Weights of a small GPT-style language model, trained from scratch on English Wikipedia: vocabulary 8192.
Each number is 128 + 24 x the weight over its row's rms, rounded and kept within 0 to 255. Layers, rows and columns count from 0. Numbers have three digits each. The size before them is the row's rms in percent of the matrix's.

# layer 5 MLP down (transposed), 2048x512, rms 0.0321, rows 1810-1916, columns 0-63
090:104140094141116089144121126120115122116107125158151170089135120140083126115159128164120078102107120094145134118132159136110154149122114099121211176164101122140112136131166164125151114132154123
086:178121103086093133158136092122128141115157150139102120136121140104133119134124147141133104113082142135130128161134100143128147073111108150142173114143088131101124121141143096145157138103113130
087:105109142122153184147113170158113126153097139150148108111144130111132128083111097096105068102135099140094131151153140140150143113103139124131181096103174124122066154132065173131122140122117146
086:133143126122096121149156163148132138102097106168103129140122129116145130164145132102150111106132136096120124130151154106070135112155163074115181140122087144120138149110161096117130171108085118
113:181136132118172104110143186109129109129118128109138133154070142130128106137141141122149130150106139133126111119127138128130141103149164127096098140128093147108135124098092150118093119128097114
108:135094128177122134106122109116105133151138094170149166143161145140152104135158126107132163107131126108120123117157110084146128103160084152105073124107159154141154110079143131126105132104170119
098:117120141110157114149139142153126171114189143124133114088147150114146158164115135173113112115092136149116149126103134191126131118099132164071073110105111141123143126130151112115147112123156108
107:117105155146150109115126101123141119134105093126141081091154112140130134115178125160082134112109126115161126117125118109135170122136130171135064145113139112122122130142144119123163157065058123
098:142165108152120135136159120110119125106124106098107131213110124144129124058165133165141119146161132122106112152112143123122128172128174123093128124154124086118129134111108134103126094091146160
100:130101138084096082131116145133116150164111101090134135144121099110119162117134109118093127155088095155100132111079141184130086159143133142105107152150153117122097136101185128102136122095148132
096:135124118127171097112127151143100120151166143103143139139157115115126148092140099086144159126125123148171113162144099124169120136134170104119146112131167104146120113144142118125128120163136172
082:155144111130149137081160131098150112106159117107111156104125111128086133085112108151138056111123089142136165157160144156113154116115139123131152112137122156142147152126123158093168155152140158
097:103124151128140140152108124107086131113115144103152185153140153126140112118143154140141116101116088115114150136098162113161152159146153129092156124176104153136123116120141159110158122083159157
100:118155108137112117161163112162138102144082101138101105102085079134110159118104157124132147064157156097126150112141153105141105138154121116137089134159150130122150160111097130096148183166114126
131:163117132123129190148128115136150112123150114110139141108122142042135121111134163125123132162110118142143140157147108101125103174155088116125125120124168142154156136123138126146117129144112118
103:126132146189113149158143103138149107127114106146118155128136113156111142149125132138161164127173095128138173139142116119115148122136070126107120132159153147157170085148084112135158157133170117
120:116179105115151101119105115102111140148133137123158107121127137141127162115151122079155160073120104163155113123158095130135137082142164106124104111155124174137136082126138127164153167087147119
110:093178152077085124133131167127131164154119094085123142115153126147122109124129141128136111129072130117147138097105125154176131130135143103124089117133114133087143139104119126114103105082121113
087:130119150168107087094177111124191114154143158099181118144139171145101130124145071156111115108125167186179118154149162094130112139134114107143132119143140116125124176134074125122129147086132134
107:122147120121096110112129127130110101151130117118113109142074145116124153147132124101126139112120166132148103135103132137110139143151183117176097106112094104070118157134108148139145118145118136
102:086153148141099121125116144166091109149129150123118106131085136159145173133161147122148140106138182107133161120146137085113093149126124153141117090099097134140113147130084127132105110131137159
101:110109113123112121103113086149116123129114177164142105124113157153182108125095121090137126137102099114150082149120144162149093165129101153124060110150097106124131149160124139124132130102114088
086:154155096141117155083115182075127126110114103113116123054060126138131163155132160107111107135116104119117130179115129175148089126136136131130127083123105120096135104131123125147129134092131099
118:138132115114174096139148143145121139136095131077133155111165120125160122125084140135134127132151138156178174100101111161149125142138108118108129136123137103133106118138122137121104063136053152
087:146158132065159123147134123116133174114154152153127121153108126124139152090147159154102194141110122097192137110107094139191150126127122118139063128132112117118110144137103124151148145122160148
104:100125119102140104127109122127094113109130128116096140123124147139108126100142109152111121118110119118120159091148139147150128153140169072151132147124125174120132145158081145167123134124164158
086:125104133102117122094093132160111118117092147129104150169132114096152108135094061111126161150120162133109108107127128121088110172123124162119184130197131154161086109107119125097139162093138131
119:131146122117149110161119130155115131103134115128127098167128144144127143110135123117147108156117158141136140113143083100077121146140168147140150107155161124146141137130148175074110118132108162
103:129142119092111127133114072136156107106183119119100145110138108147131139095120151134146089167145094136136128136109100136128142162092117116122152139090145111129079131165098091187129136195163093
098:122138086134125069142123119128160159134124113140116138124096121145140114078109112119158117141138139130161129091119128140162136127147149141183119101117135124106124113141084121105124176094145148
111:131145142161112130136127102098096098137094129157175143131104093146144134128126128112152099080164124122095094127092168130144143147154154160130198146104141120134086144126142116129127149118159112
087:112149173112188163144121134088130127124100086096124125154122139082162105119132114193120099157107116149133134130151114109107107165105136146111255123145122146140068111134170128113143116161136131
110:133103193088159123148148156139117149131117121139100133093101150146087115126077146114132122104113140136168110098126145130108107107163117160178147119053118116104160156115131118123141139085150138
098:113075162163109124139130154114126147108144127108085117150033157131151135107115093093120135153136073149164144134161106097115133144107139119107087128103164146116154119142074171118162149158149137
100:111145122104135157107100096104134168127136130151118138078137140118153182162133087148136152148151115121144106161125090154137147149134098126105062082104150109121158146186163112112093115094111131
100:134074150103134133082115137162095109174116140121155181133128135138141122092131125122153155115130144112140116138172158146174124116093137132141019131117142111109109129146115139126148122118134088
111:147105130098119104137118087106095145117136125133097106089135097133144117101117102120163155106146107159141096120148113141086151127145159147143136139121127137095088122133140102090105145132109133
123:107148136117100172135116111177085071135116094144130108138090131114104101100133117041087138129153071143124157146105123149122133155120170164164116096116172120160093138119142137126100103107153124
103:138081168056097128116122139100140138103160140109110090113148099121144074131097151116134109144141093122120096117122124157160142145110118135125098105139131133157163124110123176141141154131141144
086:127133145115125135142129115171145093109130169077098118131161131140159148148100097167139118106188120114130131144126170145060136144146160090129142138132158126067111101114173140148148134125082122
108:147147149156105080127086142121093119113175187108128130152137132094116131158092081072117138084147133179159157114143127126138088165143109159135071125137142123104115079154083110161138157161141120
102:106114145131101165133151102129146077118162101125126135100134111134124129116119192132137135108078128123123159099121079119106104132143087109173120121115123159147159103089103122154124125153156130
098:160147149084165103127117157149127126126145154158099151131116108156086071099094168147159143085146160122111127133168127131110108122123158108114101147092087115114116129155108121146156170114140129
093:137116136149131161192165122129121152130123140123162121124115113087141088096132142156160107093126137104116100128109123139149129148121151094163159130129122133104088131117134132111146138147123117
095:120142159136139099147147138127148107146144127143084144154150090141097158154101098148162162104128104126145135103129166124091140142143133116131109117129081185132149116121117067098096175100144118
106:101126129165133136145132114157120162123187136128129116122126124090130149153146126126135140115138136097188107173134126131143120154090106119096124122123134142097131129138120121143114094106124126
101:116132109102135115179129131118097144090157120105148152142108097118102125119129115103116130157114111146105172115093094125115110159121173087105091106139132186163115122134073109120171151137110155
084:131124133118137161130174126132100123114106154108107061160084135107118134140115092117131130135121097149133121136141130141198130164152148118144108177120139117170135085098118157143147160119125134
115:122108103125106108157136129143153132150144134172105109114092102171134158097143121122112147083119130061137145162130143140131151156101142145164149167134098139108134117124126177090153141110138143
091:130116136097126147120111126091127151076122108102120145138105129138136157104112159148134147087130121138111162115093134152120149129110141126148147118139101123101116146138134147130095134174104132
108:128104104104168107118137134128110092122131137126123121129138132155118104120163163164161154127085119110134143131116138100144111134133144138165072129145139090129111107123087120135144116118130141
116:143167136153128138134134125142112112152194133166140137155114137073106150069120113174141140124140163112127157135143148110144118124124081143097116119135111134127114127146138122132108154151104166
099:160197110099155152139125097075117143135153142116126180178128112130130150119182184147119082113132167158090092105140153124144145157129153113130123124068122157132149115138129165157188155145128123
098:134179098112095096076123126135143173141152138126101156128072115099165128109135145081130173112154119157081137128094126149172105134098158156106082123105104106099116120145125166136102126145143118
089:093148115087134149141123153121103112099152152155095138147133081089127110152124098112147154142115081094132078143145144152106110119139164092094127146125144125153125168130126126150115102174138147
110:093143071150133148170106128150140099110153152107086110098148096110166109112113102074150127129126164148105172127159177128126116129137137165107089101154102111107112146111106150109130139137107105
132:124133132116155121114099144138105121136113122139170081109102091140169117131175103102118146128121129135134123129102133162143108175127110152143120106093144161111143129132178105137119134130134104
093:107094128145127114118128124118084126137130099149086157183118100096128130086110114145138116103119151151110083111132152133142147169103125125112189100132136146112110114141139141122132109169140117
106:142165088186155112127084082155162125125123077117111090058100157130157146105118127134124142150124137142111079128168136127124083160109109134132121115139147112118156111150130152135116155139107126
090:110087160141151143105144127154134138117116127108164126160130112111145130095118110141146089090130122118134158139138137177110159143097060106127162110127097109112121123111114105111121173062118150
111:143132163143112127150103114149126163165158161138149139095168172081092135170117116128127125133116148106156116115152115120140163122162100129070102142129094115085133096163125115084141143132143168
098:130158126115173133109104143165134137110115123147121130108133167113110140138140109151094110097138129122141160130138123073135101136131113098142085108127150136146146135110109147145158142124129116
099:080105117139139153107097139091199115132199099138122158103132091086173104147158120121146133171093120128100112124101143141151153075108130149122092166121152123148138093147103122103132091152137165
107:088137090111132169123168127108157156147128141139109143139096132138148112138142141158124162135131075097115087083120156147145138129098153123116089108154091132120114105109111102099133111106131130
109:121158117169116141167190116127137118127105128115115120123105150122092133131112126125179149126127160154130118127137116118116125140168140150090125160087095153107143128164130098141137143112150128
083:109124177123173107105134162127130113113116122110107111176132161101133124101139099111117133113133142113118182134154100095133155137112156145160147134109102128108160112098143148118133137117135100
109:168123120147091097122125124151145113129091090122130142162134144107169138133186129112160197111136085103103105152139115142170154157147159148119121124156157143136113085104118129129135153120150115
106:114162138151125103137109144106080143098126136141105149129112100145167120112116122132081136120175181134144136131126124092104098160127188130128114119101126117135133125133151110130088154114114137
094:134153159147123116147129104165136120140095097137134142149142142090149087122118141141151137124161094119151112127124139164099147133107147121140121136190130163151123118149126123126184100094138135
086:167143130155146208091138113131151137093135148097134169182162129105149065108116113142074126104139101125126118093175126174080134098146132139104182112145090144149083110124137100135154133136117138
085:109136131126116110122127138068173121171147106137120114106145153117120164182131092178094125159127093145156101106131167121180139141133162115115097091093142139108117109081127091139160138117145122
123:163155127056094113140142152142116104132082146194132125128119097132121113109131169116092123141126136097116151128181136117111120076147155101128123126111155146118162089125142132190106127113144140
099:166107130112091132152124087142166131100105128129105127148147115135112120110186120123115147128169143105128141159111120160112187130138160177140111125145099151123116143103091129095129135150164135
087:115147123075116120147097124113139132100158137117108108096105132181120202148135154131086143124106111119171110127118123141155135123095142113117137100110136145134160134111104153119138079098156156
093:121156150121166109119107159145127105138138121130171147131166141130114131142107103158116140092160095128147150132111151134123103103151130161177149096139136080121103086156139115152154149144108143
088:146124119119125145144125132090098112180131139115112173127131152124128093125108056120135139111137109140101116131128117113135140145127143114111092105124142154070131117110122166140125108107143102
106:109099139111125173120123169141174160093129109109129168103127099154098123140148130132144086124083115093091132108093141114084150127116136102127121142122159160147190153125141135145148175112129144
142:168100126109114126149098193096154127132146155183116110110103072109136119096148150108116139073114163095190124122136124110137144112105113142090131153130112169126152129090102136120144137100092133
104:101139152113130097147105117131085130113097152104127112110137103153127145107113115139166161095147156131203144117131140122153117117098114136125097083137162077109113147152113147083136194149133135
083:140106115186099146140157117087087109135126130101146085144127145145072143113143127101168125135158077136102164102152128108115114091132135137132159080151160159103094093171156105176131137077122138
102:117167103142103140131171115143144133133086130141131084138115121124128100078135152127123138138121115113134165101129181092117133170069126091143109095170131134162151170149132125126117102136114109
109:114112119123132155097159143127180142117157101125140069138143131150119139151144107095123125109148184176168141100108126120148155120131149155110102127190086122142144165096128104131127127111163125
080:121121161111122135149117093125148105106063121124117110128155120145124111145120154133136147144139137121135133091160090125113114156169120097109164111122158155141158142104164139127126152155135090
060:101154102090170178124131136112128178119129120150150132125161075118120123171093112147145099152088120163121095139135109092115189142056171120138186122136148127098098115116154109128113134135166143
097:156145113157094110140113129133148125131152122129124120151142083116139071177121170151102109100108134107133142162115139118125077134115112147140156157139109118151113150108136158154155132150114158
103:146113150091142115105115133152106117156140111137115130158107132103075102110159140154118083110129075098124118114128133119116113123124132092085136155136141159113140151128123130136126149141124120
098:177088146120125102117126117112091096124137125118103119083120115147117156158144099145150133125121146139130129100149159111129153115137143139142114161096183132122138101139160097084156105108136149
098:151121148125093127133111199132153109160173106158159149110123164135120092144150151144078124134120141106121098130116117099125081124167116120139128147142156106129175150138101160140134103068060179
097:079132103152113112125135129108136098129132194108115143109173118151137141069121148151083092132110158142159106112147122107119104071098155092146096136083159125152116118115124099145148169111136170
090:130157091163112110135144096146177158109125121173113128157117137126072125141172138178127099138126152130109156136140116143146123121116102074111127127148142122139130131105092121147105133116148134
096:134123121134132160142107185104114134102114086153133167167181163089117131135133133099084107136111125166142162140134128091081144119126137175144074146106115191147146142086112137119118113107113177
091:101165139159133145146103129128095128138124098124126155130125166118164158132124121133116098151131115135157109116115115162119128156127170123166153132118143113153096143094070131169121134126113128
108:119124122087109132128202122118143124122136138106096116153115138112114113170092100122155124125111134124124148153125129079115064100109126139146167167151124139112128113141164130161112126103126159
093:122146107166162124165100145131119102159162107105166097157113099098133125154150119106080162108149168108151081129112145095152161140115102111079033108141109125128122121129107163114151125157107156
089:115122115137131103143050123140158113133126118115113198113113146111126104125098159170116103131160150062118127093125129129164106102131110144152081120138174153097078109175178115156136142143150135
107:131162114110046139090137094162142096140100109134106115106111097133096103130156104136118124130118084153126086136161073122139136076143135127131059140117103161125151131129066125164114142133138137
109:140152118120097165131151130135100126164108124119191098150125147158147099162106092214129143097111133161200168106140149141156091131123084171113060130111153115145118122092100138101120113111117114
102:115149162126107130119091142115156110161169115105147091126145110133070129114108136094102124110118158133160142118142180081133139100142107123118082128123097154130080136115127083125102138097114088
095:139091118132071137142090149117145073145118103121113163108148127115074181141128152170141079161115104129113121108117163103150109107094149124172084151111151150116085116172126105088156106127113149
095:090126100071106164146146083126132116127081170102139126144113145110149157114143126089125156091142148122101165139139118074149129100126146085140101136135106130132130149113123170116124135091183129
089:082191123121147126175134135106128101098116127141135127108162108080131170126114146093100120165151057063143120142149086106137120106110114161114226147103138144127099135106108128137153126113104116
086:073142128114128130122174129097136117154143113121117132105100149139151142125151117150113138124144142112140091115146134130115140130161109184113117111137159113126155104106118126177142130160146147
091:105138146112140122140133174146137127100143153124153137139132140115120190137126156162124155143117063089125095161145078134118129094086154168122102111129100089106152143151135113058150098145142174
073:145131125112102153116125113136070140135127140113144147091154126095139138124160107110178112111154150140149133142099147131170170140160101158152142155165164113106191133144196104103074129143149141
109:126167161117143082150115125073145119139128100130067133135076095110134148194105072157160119164076127123129119098089098132187131157125136147173089136116080115092138156132169141140109091150158151
104:157120130122115119141128128139171139092071138142128122136097163125136122109152142113143162151108099159145125125122111126105114126139135080110155108110115142191143117158154148085077139157144121
097:172094137135135119130105144141100165115138157116157116151137112112091119132143116088079123180120175100141092122107085117134105100149110084126115163161095081124135140076103138137116113076150176
# layer 5 MLP up, 2048x512, rms 0.0345, rows 1811-1917, columns 0-63
090:163121112152159116158123118142124110151140128123171135092146117137139129148110174119136119104107132140093147126133135121169138144136110130134113129159137108152174122118104115133148129158123145
091:158136116175090116111124147142148148148162133175157147162129116132099127095112132132128115127182146111121145125115144136138162071106111168116113116141129162145138165096115130096112143158092144
091:098114116130122120108126166130103094132124126114079114150103148135154115138066135137119138168180139125100159077105126135123113115121071131089101175132126165134164150115123108140114135118136151
108:135110093172157129123127134189140125154121152136128107117217141130186082140099154162143121092149114104111155145118096101149142092174135141090125125112141115123141095096136166087119125142113125
107:149141083076183141114166113097112097161120130131151120117129109094131104172168128121129094120127124141083109156115107161153128097132161142130110160113095101123126122152130120171113162145076146
099:147151099085114217142138144121164110148139116092188144118138140132178057106118186143106101124105152149087150123175115125146142143130110173123097075110101112098139164089097157151170121141103114
106:108139106162092142085127142163116165137112127087150146113074136143125148132103096096150132138118146129131103148147136096150144143126121128097114124130093153146102128125126109122182116148102096
099:161109122110102133142101165133135128163175154178103137153100088135105119134127149147105092124107162180102166137118134141148097109159170137151106102106126129133128142145119166157102174134127104
098:124139100190135126126128114159124130151125133106122139113157135148146128123136106100177103124119191132120122134126134152150145099148114132124124111144090155140106111106104118131069150128072116
097:107120112103120156105180109128170137165138174152124173127128129122119124147148088133153096160143146142116117118106129124142123110153115148128126125145094095120137114139114112105069082147100107
085:176111161114105141129114114129147089144098129105112098162158147137140099160140130130129171151151120126120108102112148144148104140090102148140103132106150127130142127119131114135107096113111114
099:115111113097130133113130153144113131185167095139102085098127122119109143140106126133094102125164130125113116120142151149148169128118128168094126103114109151086125102157136090128083132072083149
097:137105099130170177109130141111163129140135138132149139068129179135109108140120109135174121130170110159120157151121114138151156143125086134101102107119110148094132149143082120140119102081125134
118:172121105125144134110134134136109156147132110142108113142090156131102176128166152155111127124142148169096168142181112176152153129134134117101123090088112128133132116144132136120117142147134121
104:134102112111117162118100089139117140159135134141082126165142116131129109138102124116114097139147124111142136125166090125150094099130126151074122142085106147101120148139136124103114103097087117
117:119151152103147123097098100119098103188127106091131121100128145142114127099150133140161096108098129146120126125181102164153167155148159144130127087100099160172120116087108114165149156098123118
102:126147134141156199125111131102150103130129104111173108102129142141174098120118158175159121158113144135148141125124110152152122145151184146099104117107139137150151121124107141146149132142096102
090:113121140122108112132147103153142133145149162150125108132098119150064100135117108150142129172157176130110088186129110105131132119132137131164113132105118138139158122124122121112144129135147113
107:102135137127092118139148136072082131126137156139125158110119174173163148158160095128122121186135125120127122152103149127137109137131108167142110152150122173111157106098085127131134133139110127
101:124120122139148126137145129119117118157118146110121153114119117140159138165146119136144118159135186127095071144099140166146150122164110118127114086107135080150135164089148121126110107062121088
105:093160128133077115105146153140114149152173123080146129172095127113102154128133118103164151125154129147113157191138133150130109160099112143091104119124148129123127093124129110161103161142126168
093:111097122147123151096145143106139107148124107083121162132151133114123139130138184124116062118154121148117131116137154139144158121117110107141099167119143139154125129109090111148149070078147120
114:118144109128117136083141091140135158133151153102102152149141118148113125126142125118139158117163118152103104133132114134155141118166117122113116143073088140108126130106074149122130141125108131
096:145142144168119130131153151128095097137129126152163152111124120197126121173138135097140086158133140172100141135137116124140157144141160201147121154104117130175125169127126071148148118166144147
103:100159148150110129145100153144124142152163180115164167115122137143158082104132150153147134086137103130162092157092130160153157114080118163136089155128114080116167108091091135144141163105127111
092:123142076111115137130135092127130179112131116105129123137103121143148126148182113167128142095139135104118123135155118178123110158115150120134099131109121139124179160111138165157122149152123141
111:091119074091094186129171150142092160149119112126126120096109135144117162117140153158150113132184094181125105077136110138148128136129189170081122114099107175150151133141136072091149133142120119
101:148139153104114151108118151105108139165109143124141110094151121142157109126112138128145149166152075137154125086142129152158162140112097129143099138139126143097107124124084149108119125098105155
101:118117108132097151122193159128156197157157116151137106108126122143146115158136103138121120138088178143102133118187136148128108127162095179138112138104103104111137164127128148169138150120128093
104:145103141115142143101141152110115125168122096145066174105117106125091140115080129145166092112099115189112169127141117189162143085122140158095124078087082175165126122123116161167114133088123144
093:177112100165167131087111117116110117222122159128158141149151097142169126109106162144151128147136109123091129148159128128158152130122135129077126124132123145107154154159111108113091113171120144
105:092157122154106126130172170137104094142093124107127153190141131094144110100094122083124120139141119162128112149151120107142171147129114130094116116153130155081155121109129136087083157130119170
102:152164100115150182112156121152111115178122140138159138155161139127139095178116125138105094183207124152118140163131085134133083125146175117129122128110124111131113142126109130145126091113127127
097:111173120125137190113159115126107094141112083108158122058092122113103091162116065117150112123126154157099110168118127168163103110125161110122114129113069124132144179126095146125149121132132129
100:093166151158137142144148148150170119140176170147103146135147142161114153123139117118152119150130158130129104115111121144136098117100095154075104117118121164130094114120130083154139108145131100
104:170154127131114135094112136093158145137128106140145151101136137160125100135107165125113153148131080119089123114119118135147121124133147166149112172102132132176171141157130111173107103163080139
116:081132113116150156153129103183125135147106134123147108144172127090094127157115096083170098135138176126144140126114098161150151115129142097096104143083069119125173136173098113129062121118114132
103:125136132125127134114120103150103142161177189172120125151126108168088141159121133166114134108071168130124125093100112122159160088104137137116113147133114115117124116133111145121109161143075123
095:086171103154144154096168092094125125140123135068093141134141098146115125166126127170145105102187138162122150080146120098122101167113137127149101143160140148125156155139082112139125129152145117
106:144152127104128147137132148164085103149090137131108145091095136116152146132102178154163111153153100118106137162131123151133115141106150143106104131085126122142134157116131115104130142072106132
103:110145077121154140137118095173145144133155084156179181128168134149104140112113109128117114090123140163083144063162102140139077113130138146107114136136136121125176166133156156148129141112147069
103:092137153162133102104118124157135128136174118087098109103096115134136118131095087143150111154162154129114127112167173166132064098112147107113106148124087126165137124133098172164152090143116125
093:100122139111102138102136142106125135148107167137118149114142062146130104152108139112151095120110136128109107121104127150145146156148150180080130117147118131161166113156136156146153116121125151
095:143108068131068156124127124128107127142114131103191107063126116132147170121133158127130115114179130156115076165150113121149137155157133132109108118187095126104139156139129119175173128145116138
103:128137125156142152087119139114100094154108127132163146111159107109110116081096135153134170112141112127110096154147086162152174125108156092144114139122072158118123129124092086076122109108140143
103:127169111097103114161117104135176139126124159151099115114146162125155128140149143139106103146123162144092140102144127122136141107138112143089112120161143099101209138120155165136130128161125132
089:125174121128096101104123086126136146134129117133117100114124097126143134154089122202154097112144163140121077098155131148143159133102110130157115089172142119166128141127129104157171147140105135
109:149113119111150123111138145177143131161132116092104102170126125133126121093098114179131091122130137116095103140153137100142166111098119144149124084142106153144113135132153127077114141115130140
098:083142087100079156156155128133089148122114159098131160144150143133144152119125146122148101140119176163101135126161141155123087118085106119063106100094098139112118172078143128128092148142125111
107:128154152140097111075117155130119137133168151159126168169086123146070125097113184156165155109112118167160133097120097099144178125132152128083105116099123119104138122143113118170131098114090140
113:122149105170139153136151153171145094154159143139135162130136093111117151120107143134108146117141174149102152104137078130144085130118140139085099145070110108135144130130119130149079158082135136
103:113139077159165150108128122154176111152102128098152101117110127140109106179111119156118113121133114145114157097146131160165165138102103149133109122132117078078109128178097117118105123129112140
100:144158148170122145094110164120130145138157132097140149136150111119132152121127119123200138117127142167110142075150136156140119139132103108116094120116132140141197122135110156167106135127123113
092:101120140147119122093146130117130154142203142122108141145123090164151117123127115152151100148124141164100072129117148138144123153111132173138103112134109179171163116128125105176109135110134146
107:137138121126135147076111122117093101128161187076171104160142118167106081127134134104153120130130138133127153156143107158155084119137088105166102085126107160126108169119090130125127121146159086
120:152153091094157136096150138104111099161135126093067112135154112140126121146125109140166121131122116198066144158178107139161132111155129151106123129121101105112144117132130140132145099105067147
092:132142125134160133130115159141115116146148146143147148159115072116181156127111131138164104129142173135113137137130133168167134121129076130117122096103132120114185135143050136118074104150140133
107:147149070195102123093125151141111147133116133090136141133167114144127105127141110116131097129100101150095131100121127129141101120099092118121109120150156141136162124131128093125106145094134115
094:116112114167109135145140107182110147165126094103108156105099141098155122161155093156140122133151104146150137089158157148151131156142105150136126085118107161165111091140110136127108143134127108
110:135143148106092129135153127138113149145154151138124068108148145141119127117098144082150117147160159143130132124140102163144089175168129128153106123096083138093132103134149141135089103092133135
098:135108107119089140135122147128144092118098138156160140127127173138161146147161151121184115135167146124093130132137160139133147078121137107100116097157130126170160117111116137121122101101099116
100:170101150135088124121131147170128108153103130103147105126147124143134153149102127140132140194139120125079145130106127137171109137098105146141113120161103116121142181115123132144125130141119079
104:108128135114145157124156170157154134130160099140141115134100107133163130124109139097123119154120131147138099172142101150151139135136166142143106186141111092161153175153127112159171128150129086
105:142135158106147138125135153109129111163169124104081151139117116158139095132162152182125135099114156115112082121164152151149197158101124118166097089095114138108147113131132155159165122118123118
090:119138089164115139144127130117103146150147146155141177128067097163138109130145123133121111129126126148113137163145128164142150138124111111132106074127099134081139144126119131152141115139135111
102:106133157140199121126157163150090152143166104136112121135184155144143146146167140126162105109165128125127147113122128191168139136102082145124101164101110147123125147111097126137098110150105137
106:107109120086120123127156089135132143134114176111109128106155153125151116163114126142136106103148136134113108142151139151133114102171110155095116138138126120140149138144146151132148112178089148
099:101165144138104133076164127129140113123117100079093140177088130125108108143092101132130129094138139128131107121126139116131181113104118108113109177180134111135164150106110072139145152096117155
093:123137105117154153123127155107131121150110129104120128160107105158118136139122122158123097137183109123123118121132097165134118122171121142125107111099113145109131153109092107116139099147155080
088:129113130140133128110133114186125107145154098113174148091104127077111153106129145145154098123095155112126089156131111157145128127122107110120117091142129122105118116101110147104099145159106132
115:142170163131128148074124131127129094147142163097141176148160059102117098151085113155116087127141135104137088125146098146148142166102132135145107148149111113129128184127129151149111159121085107
100:104129102110147146148132159135104107126132081155092134102139129125122119156118131091148116153126161134102129121149116123148161109098158125134104128097117113080136118115115135142109137095135135
088:092149122145122161120150149129113124188158137037133119166123201149130120126073170141122139149114128134082160139174105110146151133129125138103118122141138149155115133145136085147171107134096138
095:117086153140153137117179164116146153153138106137165180165123112114152155111098164127106151111127134136106121085168151119132124107158106118129113099056135153146121103123143142120093131153149142
095:101137108177111137127141117121178116151139119154117121135160120163132132115169134163120153134118120111108114102124152127140120097099143162114106123122150138103121098147143170126138083149136135
107:168140152115133123088148145127123153116156116133115133061147158124127153161085114126143091103153149115137166138170145152142118129147108127074122120118085163126126151125131109112171120139110088
115:122122113107101121123143143125085165132161126110137101122146145119127104126113140134131087133110121151053129171116154167168105126147122136107102138085111163163158134112152138136141112135136128
106:134140096096167118089141111130093158123078152062111171107128113158144112144106132136125130148194126114102105110134144167136137109101121195120110138143126122191147168130107143120176138149118128
094:108107148108128152134124123146135158183182131155135173103144137105122148123073119174136155168185089119101141143143122131122092117135137141126129101088126139138119133085126096121132086167120131
101:147079110105101155113129115151137157172154155153148139138163123158145146121155151124190108127151135128115163089141104115147098106110051138118112126111131167143136159134090132102122120115132124
109:104149120120116131097103136154121081133088185118165123152156124122188128124174109107125134178149092124139152150122117107136169134174150133098122099114117155107134131197109126100101126157122111
085:145145121139123119112154105128106124110152157124099136153118158128077144109141113149143135159106158174123140105083129150152137105107156151142104140146113133141122104151140145123127120137118148
070:121138120176158144153149112117132093172108142132176106087100097165116135129095148134146140122169157168128133131124121140173141164130126106144128101111113137169102132088099126079134135158121132
100:130126140137093113124121158123140114143160108114177131107136176130181110174113108127074098142132116149145144140145136125152148117122137140139114140145126146127134128117115139082159144105125148
103:124090176127144117090144111120163149135149127080133109129099083182117154117134136164116148144158132128123079139131150114139167100135144119115120114128100146104140134100117155141117120115138130
099:109157068139118135139151148162116154137127112139123106147136077139078123123121093109119127098090136106113116098115127163156083193131128110104099108089091140113133175131146128164116166143176123
105:130136130162148148140133129148152170143107161093142169093126137147095095142157141134104145117110164126129118128153151142151085096128117159152099132109126109087133158142091144102113134139129130
104:136144119113145101123126116129154121140105144084091117136166142141129102142108104113119126115152100177098094072144106122141116105118172142127101113093132157120123108115100078116144142086130138
094:143125155111141142120119108112139102140099099083113125106139119123169110146124127117125145141151127120150118141148120113138129144110121140131115104103133134147128135114081079100110096089116134
098:084104111135081124129124172125113081137128122159137106147138117149131160110131126117193137150134150142096170128135106092143158125150111150121130164124131114142128138144132118145130114083104121
090:095109139108102130119158157103162150139126167129140134167143118124144142138107110161141069121148125132061145137158123097146146079129095142111119143141124105084135119120130136130157127120126139
101:070113109077142132130137108140150139118133176120134129084102107150127153139144169148145128128130124123146082114150144127152145132085151143117116109130124084112145172128137150145144141119155141
097:126134114146111114120110100092114105128115130112114159186152140102116105190103149111156128132129203105150093150145076125139141130175142110126103097140120142109151148132105144088127080131156131
096:149124145112116167150141185165156147140142136152123093129146128096119129165123124131175099140122098142113133146114132102135120132115139134096113143121116163122175123095124132089158104138122159
103:130151125155140112123151126146107145150133158143134140110152106121113139136148113103186174138124145180118051126140116186150118164139118153130119090149106147121129128100125093128102133141131110
104:097166144142185143100154144117113120122099194120150160189131138099177116122108126114127094144158111146086102167129126138144113132120092162153111122145074120114153159111157167147170134135138116
103:066111114099131115135131138140107126147116142131134179153179121129108081165126147095134120149117156149150066158117107144138117132125090139127124130152046153122112166128138154112112098099141089
094:115125100132137140097128135104133111154107113159140159118174121167095115180171122129139097140138162118117125132119092095155132138115054131147117143154129133143149118153125141106129138147132092
096:131112119096140182109192131115130121147124101092165137158129130125137154186090106126115123155106121143117133133138126159125085090154095109090118131121085149130122136117121095118099120143108118
094:133104135108157145140147105113170132139077126111112118168096105135152148160113122180152133125132155157086123082126147151146115088106122134152116120090134136105150121114128141128103088121150143
090:157153137150148138119117145119136116110116155096134131109163120121154132132147135128088148104144148147114108119131137136134136125084145104134121107133129151103141123120115114114117139107130114
087:118108104129113159173110098133164127176140102099079191158141136149151123119127155131127082139159163129129134116168132093159173151159137125137125153122120102095140092128086110146146144103097125
079:142132135123126145104073154148178144177123131156151089139151075158156174171134139178133097104127096141125147142125154097140109155131162114136121141131140119169137137124147141119086137171133114
103:099134116095113142101157131170148132212171162099131158125147110101102138093135101112145118138111131127094086134119104111160116144140143122137111127122155078079144152122125143133124108144119131
099:098115158096083128118161142114116125133171120151141120155133129153134166142154164128131120103147151114091162139139107095151138126156114110099110094143123081131162134133130153097096115142122127
102:172122146120180125077134134150140109113168149119093162085081074109131125102112141124146096132106156171130121152120145162134132105147128135177110085152134088095148091121123124101145114134132117
103:116171089114122136138103158115107176129138126123165135112139095122151115170106124147129130163113126113125098101121098111152135138139113144106112146133122130164159158166081108100122143158123110